python train.py --intermediate_size=512 --vocab_size=1024 --norm="rmsnorm" --norm_eps=1e-05 --rope_theta=10600.0 --qk_norm=true --bias="none" --tie_word_embeddings=false --init_std_down=0.00286 --optimizer="soap_variant" --beta1=0.95 --lr_head=0.00532 --warmup_steps=77
Each number is 128 + 32 x the weight over its row's rms, rounded and kept within 0 to 255. Layers, rows and columns count from 0. Numbers have three digits each. The size before them is the row's rms in percent of the matrix's.

# up: layer 8 MLP up, 512x192, rms 0.293, rows 295-380, columns 0-47
# down: layer 8 MLP down (transposed), 512x192, rms 0.294, rows 295-380, columns 0-47
# gate: layer 8 MLP gate, 512x192, rms 0.302, rows 296-380, columns 0-47
up295 095:120130158152131108167106222110156104119140102107060122109124083119150133154107119140139094131070118180083120136111110070173110048095096127143066
down295 099:167193152126146110114132125076147049093156146113100084077159107195160096118156128098090088189125115147091119119119169101069081078143079102098197
gate296 100:165121149137182137102127161157123140067082131149107150160070218087128139145097132193109158161092116154100130180142140106154146084095107164146140
up296 105:090099172150117057114122104092093117140113141120083062128088089164188125148169120165131106142134177148132125115159193151160141101163112074198109
down296 108:102098169148102141096113145184090137101097123141102072128131180138098061114072147121080107114111169171090105143131057134157077159223122188122125
gate297 103:113099089131070170158102127200145145118210030133126139042109147144104134170128148112196112115054128144091140145112128118120139091134176129149152
up297 105:142093207191156117147063151114166141139076169152156128093175135152090116105089104157171151094168125089138196130080138166163110110080102137159130
down297 103:149118156148121096066170144146192123116138085123105205089134151132169150140127143106110137153093121065193141125101083144126165161144039182125092
gate298 108:094103100126087168156144172116141119165138102104146111161135167102160126148168160170104104127112126115120108108111116189116140116113093149097100
up298 109:094072135160107088154173161196175091108168082194135141148125098108111058072124101081148155115071118116161148109101111106091145126142112123133119
down298 104:066104116108141123153145152131162154132119117132124166093098163091139142149162086116171128173140084112131141168132144135159131195156162115149122
gate299 106:087108092147129109084147116097098079120147055123123120099121096161133157135183137165126109086088192134156136167132151086119146174125161176142155
up299 110:152169160092068150091128143091176158113174130083095137136103134125152133144123113151168117086106160166134139142164106160106111080203184078100114
down299 105:115146126153170160089108177141101122119180108141126092125126149152105116121067140088171165136064177134132101097140121158126053095172163160082185
gate300 103:183078111053077126083076134124166126125165149145116116148142187141100116183117134150100098098129145098149139156083122160076142152098172179112153
up300 100:155169087045110106127135093125152115123143162111148089129194106102073141131156136108139148110105152105119091079137129177101108145128135143155145
down300 103:076119138081162146149066107099202182115185122097124118110072157097111132122124145136133164152081122155214161128082107145116113100075096099175108
gate301 104:097163138105131096045115148137142132077168113092120135130116118098100154154160164189153139130123111116138108161130137132082087113115172136176109
up301 101:164186068123075131191086116118108151108116110130164143144089098131132145141094100107160128117103051153144100119120162205106083135063113154121111
down301 099:162094100163079086174080111083177193140177134152111110137132196150150104097137147142104121154104139097136130186075133157172106112159124112125137
gate302 100:194125161125120146152088109094094163096169140124106167086125109065106108100143183160132148140141092125165088166155154159095114112143179133114042
up302 102:160109102103140092151126166141189137148088144161130111139101100143166103192061161105096120165114059128106127160162053090112131127133119110115116
down302 098:155119136176153143121127154167137147094072122111197115121131172110114071092141177065114154147149133110122139147115062097148170099120170152099136
gate303 090:174176097111071116155082150098101095121183107133121184078138130125165188087106122157117107141147109187107139047130096205118093147176155079046098
up303 088:093143114110124116155135091143116083164082128148142126131136145135202095120184135238112146105076149065153150096147111159087102154120150152191181
down303 092:098088107162138161093098107105098162123169153177108172176130097168173107105128106123087136123153123132156127144154114159131103147149140136094141
gate304 097:184104127105174166118140102083147153162152124087114108125129062096065179123137146123118129095061154103167103056148117162145151149119095160132109
up304 106:107129133109101095044100175091132139101126168150117142110132152138105128072165184100133125083128131082149186114176129109112112131189134139148131
down304 105:149104127132097118084074099119126196153154149175106083145080134118169127163104147071147076138108110163155112059137115163081079148198168141111149
gate305 087:110121147127165163092158089122124168097109093152057172074071168087148188056088093099166102171145050098176162114149126116162130165154168134099134
up305 093:108145188125158076062206163097139173146105108139061081105113172138089146142123139102140152145132163140134197081095128116107102121161180162129127
down305 094:124126156152145152108145090103138117110166162177206134098133110128139122112122175097104150147145147122123135153123110136136188117213150155148141
gate306 100:177097142151113151164134096088112126060127129114143116124138123096063126148064190076130161103158187132169104112131127147149134216162123180102110
up306 098:181051100113166134125126097100129091089101107156134145091160162107107205107121092129143099118141153137137132143065153132139138143080171143098077
down306 097:127128159150137172094058034107109102149167132114080178121109151101117107082127110164124120146165146118111184117139139100142155140115146138148141
gate307 097:071142109111196158121116138138107128127163109134106168133119104147114126162134117112138105039145093097078108160155151170112107184103089082123093
up307 103:128134152129137084115177155125097147075128153142156098138088135162106091112180076063095149187163153055148165150181139108078127114151138137153203
down307 100:149090116146118106145094147112047116152082156185165131122153130098080095107119156167117105089086092168142122102106124133124142085103150112099138
gate308 101:122138077112171105111107107117083131130096078165074097107086105171114139073136130104081085122100142069180139171105187128172143135097092123164025
up308 105:117145105134125080101175131169156155135089052132072113099107107102138143170117139144140120055105191135128101094133152158103117103096148128117062
down308 107:152154143156113169155144162143127166160085150130128123117159143192074132141178142113142118118086182160144118136140154167139186147165166185171137
gate309 105:120138125092122081159117109108140169137118156163143102078104122089004078111149165115098177140159120177107082118153109150113136098153204154153109
up309 106:118212141131077131102128189093135047183128094139073133134149092134064117095137124176116116130146128142138105152127148134125070142122153123168112
down309 105:108132126145110158098090156142147196135146130143100148099136107142087125140168147051042161117135073174094132099155116117139114101107130129091121
gate310 110:150145200166106131118127150138066144180125136169109121117127077088110136077153120043102135136155139214142154136171154140061100108169115154106171
up310 119:158081089099140145147057125149118117097097148077135097081125150104160139105182110089096102107119130112105120109133118152161159120127120087156164
down310 103:110178171132115140219116049141114110126143133139122135108137061106134133153134141147136145130112102110185124123113135076134124186150095130165094
gate311 100:059126125088106110109134205134121128168050182104138090101065122106098122177109111107136102145137111133194084108118105127162060072098135185174086
up311 103:065142163145133139179170108105143139125131091107147156136152130174149107148119109138159119132098092101093116152102096103053148147149120067135097
down311 100:104164109116131139060175076160104145206124126110174108127147153087157096122148160121158140123109113098094105105158072087107133147094128148133144
gate312 099:176165072129056112122166132107123214096185128102133131135150097126135188109163179129119078111119088084133127093116158127135148174151184134109093
up312 102:160106103096166142115187204062133198073126150147121137142163139139120168142147100130088150149162084142147169147093123140110154165108160127108161
down312 098:137131164118122175175202171150099070170142164116161130168066126144109112130101110091107137092159123146112146149102132122102176076131136118169150
gate313 094:148144136111122071130151111069113146163128191147139113145104099145103181127077170142142164137165163204095113132174151162106114184176110130146133
up313 093:099095111129114100089139143093105147105082165083121099141076129082122117197134116097111141135102118119154155120165183138127132113112095034122114
down313 096:096120119130181132221118092129159082136226136120090110118107069174117118100131109135138123094106148144206122171105158101165066137127171137125106
gate314 090:153124177153135150090106137152124108106145132075162179178129102182166129102133090136095116149138125160164116138133196069141182127152092114144111
up314 095:099129112115136037143177078141128151149137069089173103090124096065149081065151104108107155118164156128069124135135116158154107153090116132121094
down314 094:158140084114043078119103074131137114166149078137145173087117133120097194129118148150106098121164119095141157196142065120104071129113086137101085
gate315 091:101108145133157153157073115089091137115085154114098105141168148122162075114099147174077068105144127093086098150114048125139121148144138146140149
up315 091:105086126104191131176124120098159197148117169133131135152073123150155099166129107110207141126133096072115068131144072113149103105151111111119093
down315 092:137220188159089102097137112169137085125105126144184099200129101178147123160204139097128066119134107192082068105179147128119078111083162091133044
gate316 101:106151109083042105114099132128119198123148100062155138154126140089142150147195190172100099134092095088086083090175185157121127161115156158154134
up316 101:141119136104158140093187082128121090166215152151153103133150095123120131156169157113145073120114149103069116139064110148122103083153088115167137
down316 098:099130146144083172117196145137108136104119122101231159083110142189090113120132142115122170111081162166142139081134086152138096135129165109145105
gate317 111:086118079179163140105112109096152181128124069140102122124133161161107108109118136219117152069132144129130161130131140137177171106060110166057122
up317 112:135184143069133123186124106117155178119119141105154108106082086085193093152152097123141132116134047114092135119157090119130087139119157159183092
down317 107:088164099159128141103151111093149170120162138140149112176138140106176178203149150154153178127129174154137135112143177155099126080154133139212053
gate318 093:150096166142122094137102138109117131148070129123119128102144123142170154126156089116163171101193112075108090128152111134188110149109163126167135
up318 093:118117129217112111114093125137075145125115167099157153063136120095170104179156174133119149100108113136145132166138147187133136128133157045161124
down318 095:118154160119124153166168122120133148120169101106175049142165168169157106188124083143135123205120133125099082110130116129133104148138148089144132
gate319 109:134132233074109128074177110113098109185203095106126162086170061153114083146147063130137109080205148168099139147129139202108118105095162123200102
up319 103:137119135127159137156165100124161137144133089126149095087145138168159104113190155126155170131117154114082105128112117137119129137164153161157147
down319 097:115068143124085166145058105091165129145178136130114162126149161101190076126150082160142067151180125099172176076145144101168168133136074144142093
gate320 095:160079130117117110134136093180134129142132170157146114167100136106077111153163099201119188121133177192081115063131173121095126139141141106144132
up320 090:166147164138185131159131128176109195124117149139095111117108130132089147088167091144152100132172070115123144188078162154134141106125172111102115
down320 095:138128174114093178129171197099191135186161134153175149155129164082101182172130134127143192113132118154038206108184053142118105131118147103152204
gate321 099:182164110119114140107065061104132089088089165166150147080077052127067158153162146185145118113120100116106137148134130119197106122104143146111069
up321 095:121098145110132124133177167110151108140148129058138106148174082137088121151148150152108138115096128179092142149167151117092094120147096194119086
down321 101:159131115136115182093145160202151117073070158118167081156131151109151157091078084073158130122152173159079122091128145136128185123094147187142086
gate322 090:117101096150208102115170132070139148145163123138139125193091112111161100140138150126146143134108182145136169143112157141151097060128088195129157
up322 091:162120140114158095162117117130168113138130166127154138106154115109124128039126106142128139131057159167094067155134086149087152180072140096161166
down322 094:076093144093123157118129190196140136156114182175083154093086082190149097170136099185118147132141092119116136104148119142152079129079188137141207
gate323 098:129131115105142110038099139117187145149121123087120135110120069151120155143134097148063115133162136150086109101109130143129048094152129091140162
up323 104:136101164115175168092115155150102087148128101099204196138124161111133161115145090110150113131088164066098176077128125157154145128058167094160132
down323 093:130136185121114124132147153068164110128181138152126100074052185081118081119124176111105127165142078155102107206104114218186125132165113128142167
gate324 099:162181161104125154096120169126094102126177134108131057097101095173110123112155138122111099148109122191186089133140148106142143083097082189111131
up324 104:182116099169154107120173187113115139163148119147140103178082127145135118151116114092090106094160101078138127104193146113152172130136071120151119
down324 099:133119091114126072128113128120105166075133133095087147124130133126154168159085103159140131122143105106067114164197152132104089127141204095151121
gate325 092:150124099153139149135142145121157105118144100070122065172118123182103063126164123177112105072084162130192113151142165128154176140060131181118172
up325 092:163198095134157117060103141124098156143138112109092119152113145185158122112069131095190143161166150162140150124102105118144085152102145101107129
down325 095:213111131172173166121109139097170151091155116087113112137111138153114132047138174164127131079185122150127134125121140145120147144105145096128137
gate326 095:130095097146140095198053086118168101191132162069096083131067114138114063088116153140101120119121151159117185098134100183117160146143126111101109
up326 093:120153100151081111165177198198148102144112174106137172120097142160142116135185149153130096144142042149142106173126111155168025126092169149172132
down326 096:077147118107135141117118159091173151160197145077129166115150160129129141172143133144128111167128111122114097117139150072074102124101142115174122
gate327 110:102121064107146148096099089138153112172162140109184129142195069162154102158088149152174145112096125129047120132149155153118095097167115113140159
up327 102:103126110118137122146116152130097161086096146127160136165180197156113118128195088129134121099155148112127184151117088165123145130100131184081142
down327 109:181145135146125103103089074125095179143151125104109194142183082179143069105111122136059141151139143109126156146167191078122132143140160181156141
gate328 101:124077144122134121155080155076146113126235140115168158085177099130107090187157110135167074077182099049117166124166133160176118170178153165079119
up328 100:136147133087119144126151117069128119116089027121174135134122134118164073159178121126118150086096156180109153118151153103150093183076105180133103
down328 105:076174165139107135076110169093138162122103094150134158139156103140117186120099109150141208133127159119087110113086118124127103101082081152109067
gate329 097:144174098106100123111049083123139110184112144162139150147162042094123075128134052121137133047128159068123117129103110124099138114082122100098104
up329 101:120126094126100208121075139187174128145134098192106164128125096096067176125096111107198059083145174116129137109060124142140156102121178107153173
down329 100:150087111138091110183108166104144155150104110094160150059124095124102156099118134117080120107108129122141113123130118217079158111128148068189159
gate330 104:092104159122094103170105163117142060141135136161196160133101115179094156104130148142142159071118172149161160109117118155183104130116156124138158
up330 102:140154074120153122120168116106165065158085109145176122155122145136170160157141085113077072147033141094057167201113133125160133127135124152144106
down330 106:078092142109121165111159138139126155089147132105109118153162131165132127164149125160155167192152141119130188103115172078111060112074056105130084
gate331 105:094094070133131122130118090084108118068078156116113139130117113105125182203158136146125166106121138137125107169068128107150149130051147159118130
up331 107:135114152128049139120164091138136120090199112100103144091121121144148127126115125111104196211116164117111101139085125144166150168098140140140119
down331 101:142126152117097191163113152101153134103100137118135133135136150101140111110167107112137135156118112136150108129129126130081111129110067112105161
gate332 102:167079101112086105113103087122135132157143104110143145152153137138110157146103126151076135111136107107071173142104151123162136079116122125124116
up332 095:134107089122171116100148083188127145141175156095098164136183149126210121117162128139107079069175145092159142101186162129137059135134134131151101
down332 101:149124208138157134124064114130085114193147146102087150105106145193137108210133130121087117085145136143108108109071104090109095139130138158088100
gate333 097:105169137124152064106151095139149118136097070115131137188072151144145144139104177113187139100159149137069094148148133166190143216135109098104165
up333 101:174042123139118144102162159112167093162091098131143107108132108127100149163080176163182118134141073133088121124182105173124073141158072074142154
down333 100:086163112105137148138132082129107102153114104186087150103115152171142145085052096036139138123120131147059107114197097120084130141123161143101137
gate334 093:102083148121150082123194169141091105108117176069088151170139065130120102130084210117148186088094124060143111125162118134172148121150132157148146
up334 091:139202133136146166104091140101139154103078109150144127148112157096176123119160059165088106109164129131217127079092117123132082109122164141129094
down334 096:124098060174156084123133080104109137140109125105140129115129086131088102162119101168109116169103144078194107101132129093083105160168098143115097
gate335 106:091080076076109129176180143134172144134140108158117154123137084109070141163146087117132037105125051181137123061164090153166121126125158115145123
up335 105:131121153177145065149177176072133134146095111136148119111192055128106130099180105113097154182137148142172125146120061128130120130106129183131146
down335 103:126116114104166107136154110173083145111146206159126093095130131080161132106111093178204099072099144204187097156120127131118161139173139147169147
gate336 110:111182128078124100194149150077096151132144143116131100091114084191108111136143206107085145173130142134115116071187162144130112095133099108176146
up336 106:089080158157135120103095174139194173092120177203126144173124136131146072144093149097148104096142112121182099182107150100093151084160128089083100
down336 102:163131142133123142181120101056093065092132125092113094170092134139134199101173147143155116158102074159064131128140105141134171122089109117087126
gate337 102:129113107152190192110166160121105122077119140124097099129109134153090079219066127117097178093164144066108208171122111122193219113136188139134144
up337 105:128131214126113119175125120106102164127135124090110123120085134126106131092064084163101136091095159179148080120133179154105108133155108116138119
down337 105:092122136131143081093136080145155158189116105078127161111151105104176173155178136154103063155135110136154129142129045122108130155130140117161158
gate338 094:158114078105150153110098112165133201132169099112172112114123129087145124075151106145120164164145168149113094128124139147165159129138145144053155
up338 098:152130110142125118115049146157101147106157186138050174093201118108125175077185123116153168142091157174151132190100111109157135177141154117106158
down338 102:104178101163115111189145141150145160147163110107075145087140162080126150129161151143142169097090116105095137160125119094129141156199146127166153
gate339 103:121117172135126072127093097137103123060105108141057148085141085097142104103148125142113146146114118143194087125097133131112218130150141130136120
up339 108:176124064158141157176129087114173172142201128119167174189136156086182083129126183113107159163128088080115213134136123120125089130119136132124130
down339 102:131163106088151092106181089128149120124123097154125130159138124134133107071177086156161158142099048083119167167129112144158165059118073158082162
gate340 104:114078116116063052110168128096132093112132102137123088158097152104170160109189138143125124143097183093110092083130152146214111121102179107187135
up340 106:112102166135199159226116096112127098146136149182109139242114109119136122179135130087104159058069183154160069108161126129171168119133092176104114
down340 100:119102126133124153116133134139079125110090123135125128224145115118061117157092093145141136144150185123125136181109158141165093179149101114089099
gate341 098:151133140164123146154139187083096110138088096104145091079151113129104106137170161145105145143070115150080138126130145124191172107198170136126147
up341 098:144127147126181173101155116098097129146125086152174100160126080066156073188158105154177163047149133099124112102152107142133158140098118104133186
down341 102:089110134098142088134120072201165156176164149178150145089188078133167048087142112113138146101111170154185110128094141109139092168160119119124142
gate342 095:125065131100070114151155142100113202143166126144157084125173109096110112116179118096113145138096170119065093161133174137129147134160150143150126
up342 104:150174113159114124184113097139148132153122111076067179109139145116138083144135106119115160177126134091057147118097117193099127091145101140142146
down342 098:168131148171178164104148133192115088166125086138129118114147137162130159110131120107119095195106137142095171140165192112150133122083056080122131
gate343 105:157111081162095126131109088152150131146105083166111177103107156129103173145058093092097136167150106160134177104097105155137096150085123076143137
up343 108:175128108158129078114158137177136136195091101197133140135127125134106054132088146070108129091169142131111129136156107111127180119173185101176135
down343 103:155116202128130086137084166161089145139081089091179112130140085149108114066181123072111090106160095104129190097137104156149158131151084118101095
gate344 100:113118077030151152123138146174143163142125126098130144114115154121103119177108120135144149139065140146120168105142080126116151109156078090135147
up344 103:158101116093183115168173119162106089118167077085139075165073150079138134190149178188113109156115180114122143159133140136169160114117122139120161
down344 108:105137151124084144132088124174092095166143125109101133153108050126232111105122061098138159150139091137198102123171154084137139164161099184133145
gate345 092:130081130052131199102134065102176140104121128107182104158119161132121188129085192096140135115112115099082153078157108183136136086149143131132144
up345 089:117098115212169098130158141124074163106127083160161122107105058142180129114110142133169134130117167165122096116086132101120103129168185116100109
down345 094:080145066102103135194084179091108135156124177183161075108104094148172059151114132130138126162134152154113127134097160117116194144197118188130163
gate346 096:193118107158122077123118149100140137151115152186104073085160143155099200103050144156122116151169094054136155128117188140115091148137158113141187
up346 096:189149129086138151137178075075108138182180079128162105169104078104148070102147078143100117108120135160141121136126129148142198170149091139110049
down346 095:192038182161177156084128124139167119116156069161146106147140087163097102137151129147090115199136117142132149130127149110127125127154094098085137
gate347 098:133115158127108168101090131076116142099075137124130097065120139149136143127181100129111119143121176164175158166149090136058163174136123191143143
up347 100:101124144166110100169115086107092134083100136098060112130118094066168133064081117163097091128147091137175149143123098059095151094130106179088155
down347 102:147083102156067107121141144105148169153155120080163103102096161126112106149145171137145097102111099082130052164130159099133063126139107102144068
gate348 093:138093214152108130171110101158115134089103133148111127101123097052123166126106124096124182136110092157162116154189116142137173136159091162088092
up348 092:128169113102178085146040162112149121042073141151067136150193134112124107115128178126052142133143147097114123173102191123106090153121171100089105
down348 095:096101137135123106113156167132112105086177157143135138127074123156132136150126158170113097169139163167099169114128071149133105099142065199108195
gate349 102:136172162138125107182152155169148111173171068159132189096159227078156107120146151165140163080094126127133137092118145115082141096113055075142081
up349 109:114141103129096130146136095112120141118143132129129140074089097128096129134137147120122033155145098134182107101113156150087170118128099148142116
down349 102:115146104149174100092155124123118145126091086146097062161202139121168097147154179140094161159104136114142128104084090110152121115095125114099150
gate350 097:142139150104118162178112136138112100151143132151112114120115138164140088157063084128154152132174177086088146133193132157144136186128179121071090
up350 097:130104118080124160140070067139062134060132114193141106181120166169155132118117098077099125113131133135156126142173146078106109065109047174160191
down350 102:119114116108098162100064063111126153117171156206142141137134132127188196141112091104165108118089040128158049126098080118174115146088028170132129
gate351 102:109109108137146169186138103118083099112149123164100072113136093095099118147146147078165124127093119171165118110074160126161170193111117100139111
up351 098:111169093102115140130075102123139074124136154175163113150132099141141141171066166115117119112077117136104156045143095124137113149127101100114125
down351 095:149105114177108157186206115177147109125132100165145128122107178133130149090093169109142086104105141166123129104142144123079184105113170143114132
gate352 094:151130125137181148158119149102169097104161099143124123119169081123124106142142107104051094124177186136113165146189117128076088124092153104098149
up352 095:067110180057132114093150078116131155147149131102141094117113088123141141102128128125101096089138070081108122101078165086159154112106079141153161
down352 096:080081118119104089147177126067203121223135146159054089154145165136136099130111151138095092186087143091152137101171116144127140132128174103095114
gate353 105:162135144166128104169094131094145132149081156091141138112110173137098091111128042124161142109148074134138094118155154131085169128103150126076142
up353 098:145161126099126210127147191164074095100118146164084194095077100145115125146140095094158096087155078083099173169119134166137105118131139130146130
down353 098:135063092087128189172157101099165104221110102122148104126147124082142139083168147105168066115140135235144106111165164160119090075142146144100154
gate354 097:107208114125077090140151156126105089156046123157064139114104195115131151130136164175177130154131174151118153144097192108162113120156143069145150
up354 096:090103141096117127114091145080081089122133145152124152117088112126087113120071112112231155113048125085136107165166145109157074176096120080109117
down354 100:138083137169058094073122142150125113137170068080148171111099162151118116080096150142168150172145164117089101089108182048145172134117147170138139
gate355 090:088130101094071141173113076155152110136176088121109104156110149111104144136113106105122143125109158149056171103148121144141161101170123136133141
up355 094:158130119146132180150078097113100138103139130132110057109115153037143155142140106121123121094115140173105130170154153146118130075063098148134155
down355 097:119168149104136102111085130149121080156132210139147164109164109133117157081092099076123115119098105122087125102193078091099129133148201100116139
gate356 105:127103035129128137183140159142157108093085077172125111117165200211102122137142175132129105120106125087178130127114089112059140109117153125158166
up356 108:122116107161157205106130144073192113074137122090087121184079086170156130114173164109096132174074142108120124157121161084145152123114115144120152
down356 106:088136130133144150157109122131118120113086199132125151090076158079131090131207153152123135168092119116070184182138110169186114102190137103126158
gate357 092:135069147083168099103113178126100133163154178116171074130172110153133130056165115101115135130063076096154206109150136177148079076134138072217129
up357 091:120095157137135123172144103139105144117138062141142085074072071099147119126110148136071126124130074082149162126140128170128136115162112185135147
down357 099:057144090103114156131153190153152154093117101062128126118092070156166139111090120105170134154153140132166095124103147147145106131103147212108095
gate358 091:088149095103086087111089170107203164101169169170084116166135109150103111142054160174173155133184155130131141153122109096146107133145109125115145
up358 090:103156120142151098142129125145143106149148132123153158097133168140052155185141100161127138115069152123127141147159134118174146115117133141147109
down358 101:163106111118112121071130100118168211104173132117051113104141152159093134145060158055095132141136108154158159128106127156166165088075150106148160
gate359 100:087079116128127118117120157147185130159150165122077145141112066152075162150142175115157179114105096110085092097163178156081176110123117129119211
up359 100:180109151168098133223149108142175101113095117119166135142124083109068119136104160139134146131156099105140063160108154073066107112097167139145138
down359 099:138161133100114125164132113037086118108194148130161112128116142182164131185158190114123144158168092046149136174066136138150122091093122157136164
gate360 101:132134117104140081085130093122131132115131177102106102142142170159151146136103128140091185138150143131144144166175140143122152065133147139113058
up360 105:088113117149158134121111098119074154093099065139163111101181115143103091103101093066100104126166125088129162167097086138186156131173146091130132
down360 101:130090182139163114088160101086124124171117119135138146117097043137092205098177197160098148123166163133134104142187075138123112117087146049061117
gate361 095:116146178154135112122133127154158144153129092193072111135148118123196145161102144168129150099100172121176104117132158191141194139165093180085137
up361 104:069108113121108155125177143075127090126095169126124098138138129149095167107119192110201133135159081124066102139093074106169114168101111088170118
down361 108:126138078125074137064105126085182135108190129133127100153122082160085153077127128134163097116127117150120125155133088131084108095095112124177087
gate362 101:171170101117201109175104084064114083181102099083183108160146136137085101097114151107134163164116111158197127103131111171106133148082124105061057
up362 102:116084109164110144154191193117109101076231130143116136155102100103172084096105161092133130117126136126195127150108149145120135103138072221149150
down362 100:128146094144068124083186155098160169095163132172113133121116138188149072128119138152095107123073116169117106071110120171181140134161154136109156
gate363 099:123175187111155207165129122141097121119135138084101153063146147097150159098111115112125108147066054135106141128115138146147105166150167178120083
up363 102:192158130087114142160165147108144174084094101142159131116145169122081120170092149075158139109089171118103102163109133139093123109153132104113106
down363 106:135140154134137127112171171091150153101116100102170125112164143139106079135127155149181133124152155125112103138147096172114100096086147177135091
gate364 089:159120116114113102103154161122138134124124052082103088134138129153088151123130156162105114117153129140131159111123158091140168148150182132196138
up364 093:190074083181168082151124133119136132128156119189098162098140084157092198128119183138108121153121115116145106206098210143100110141094160164112153
down364 099:131082085138113166139193109156144088145108183159136063157142083131102163114090110099114123071109153190102066156092135167183154106109180140099126
gate365 094:134125140090063156136065147107112122133170140108107074193081134080135160183134060119097046139141095090065159095140146077077072184103091059134178
up365 093:073085141135115222106042132191122116088153122088156152177155147136101120152147098115115136081097100190093124020108140142151082126164088108144112
down365 094:147163148179132106073151070110128116122141129136116140152069112200135137116160122124117162116103135129112074130158135164126036143115176144113113
gate366 093:136133141144115125183059145106152160095138122135122151157170059140091139148076134140061112144116070141176161156119183171115122089128088120155152
up366 096:135102131083088134090099144123141130108123128093123096151108077143138121123153086107139186094135075160143124101097129138075107119136137106114109
down366 094:138163173113109125173231123102165173134093086088146123089133108101120100100127154126074116103130145135133072098161035136103147098104139114112110
gate367 098:140106112082162187110158157157110119171119169096076118086141088138132132150112124116105136119171168125135119114115146113132126143097163145128126
up367 107:142093119128151101136160212110124125181090137157098135165102123124072177069168161115153141197105130145130153176096185155117143143172120147180118
down367 103:109196157151112132160136138141046124073110194184167134141103119146148107175068109182126079126087146154082142105143082111096141132148122126153111
gate368 118:160134174139160085130157144114146166138147131127148131147098095157116095084046153114161152132134145100183138173096150081134160096111201103123124
up368 115:103156112138187137122199121127215132118067163100134156085123131105129014115142144142132172150169129107112139169054182082156073137147095143129171
down368 104:102107123171112123135142063136137135148124156138182105097181162150098104146140118159118098133118152096166162104108118134251100141146068114102112
gate369 101:144100104117098108145140121155088081111136144138168146132074109170110126110072194207148175162096086125134038145182154090160156125168168149141169
up369 099:129097169096155128135090158140104173143168135078165042120118103124090153082088092120185133068103185109104116149170131158123149162098116108109149
down369 098:143139126191126198127182138077105133129147135161184094126067116118189170121153183134163132125114133139111153129111193183102080115142142164159183
gate370 090:105119093118157145141216117154116111090194152166130151156162106147135117088126083178138202059146133157115175136071104087117111158103118086159134
up370 091:128113126083081127132147133110200185165159133152099175162146120102140149104107189107115102137144108121121071086186149149112128194101164146081143
down370 092:145138136157137113112130177153147116101062163132151088128146150121134047150081125143148144114069175141087159120132044064119118109140122121170140
gate371 108:162081136116142133098138130119114110125069165110063110134105200131100178106145135125123150075122135122137126134131112104163126150132168117069124
up371 101:113117097145130192078131109145156059145158128115122119162158083135155128083113104108136105110130155119160122165122178178108121138163111110132068
down371 104:151151120138137087080158095175117122136064136137109150190147109076108127136143069141092104164093125145175079136128157152127071148122163124128128
gate372 103:176147106094152085156137170132074089142123102178153075120138133141160176107095128179128161134098090121158109132120162075142067190152133151105107
up372 105:092123139172142167104137129094088180059098155094120145192100125128054074154154152166058079176131177156130158167141108097111119119084124084118205
down372 103:062115161113101105200140147080129060154109132123171111110099104160120133112140184081145136090122179145082145064109098115118144124086134141166088
gate373 095:162133077154121152105150109140161209129111114140084132123173102119063133107132105129156164141098130158174110173140129112154089119142063093153115
up373 093:167184123091144132204095125138140164167126083150121099098145117161099118184139136117173099068171180159181132096092066169170142139133129127156154
down373 097:119092177161141135156147165153111141149130079118203079162089181157176107159170135132089146144165151122157133137086148097154084090201156179113180
gate374 102:110137162112090107123109129115135172093139154123124091146184091174134112163186115162134101132133155102109183135141102122110161152081116150065127
up374 096:080109104168143141185118129118146074161177126148116109184081112123070156104104130132159034169081077104073092136087179123111098152082184134149085
down374 095:165140157119110134129152173160193149094100163113125123105070136151133107193177104151126147135130133134146113157129067159067083119130169084122182
gate375 106:171144079209127123078063096157183119111126157131169071162143159111093153033079152187130109139159093097161148139111120134138089108131088127087120
up375 093:106148172094106048210102127162104107129172098129139125132123139079031145072181085147144138107119139119129175188114153113103090129095146138152096
down375 096:136158168183141088126134094158157146165152103115170159139120128090027133132244083151097131138164110132076115157121164070158109102045135124144123
gate376 100:065065189116073112164086110100063088139167156105122128131073112104124129121121123134168167176102157152121121081143148099134113161137119163114145
up376 101:119132125113174132108178042122107153089143166114120141129128125088092111147091153142073181052107182093047171146165162172108149140098054106087098
down376 101:108126145081114048138082071098132103161094132114162083094176059137128107147128150155141105134083120148149157154139117137164092129087141160117116
gate377 084:124045152159167047149065156168151129142145146127155093100140179106122165093149119131108127096075164137125078173136138128141180095144165088137113
up377 093:102169178124129145146091162147164179124126100124153125097159126146129120147120160150130153082064153082096137109155129085162077098093168181063140
down377 090:117147180173149138153113159131102103132137063133134141173091113106145126124155068199108144111153131090148150078089107156105166111172157113109126
gate378 093:141139102155148065165122133152159095103092174168081101107166060091157110085121117144155175113151105129116180117124136135102131094179130128077063
up378 100:160178152153108117092200080111112141127152098068103134137140178088163174203087124082092087166106192119103130155187123106152123201094125168128147
down378 100:143126146132105093140093113150102093166126144113172096147098152163148080099076061124118117107145166134131152123139102105118084097127140191123137
gate379 107:102122107168118111153121081124133108135111108099115115123107120099166101130154104120121133069119157121118103161131097146179090094127103105082162
up379 098:110110145115184118108183197128100159107083089219133090103134077171106130126191116164124091139136169096178101069105176133091112092148182145137132
down379 101:163138175120141068132144120124110140206151079133161140121061153117096055168153060126156092126111124115152094066166146130191132092171089164178165
gate380 093:085164157178134111137193157128155093062120100209104120117057176088131118134130142096135141120140113080205139144140184119192063171127118145172174
up380 093:105144114100135100117153112083072143095091151159147073097132156126182114089124167166101144128130107135183111096199178151110161160154117150095216
down380 095:096096106135133079132144121081171187088103143096133130136129133134096158152117134140182100111131123110085120101118123148094143106188151083116164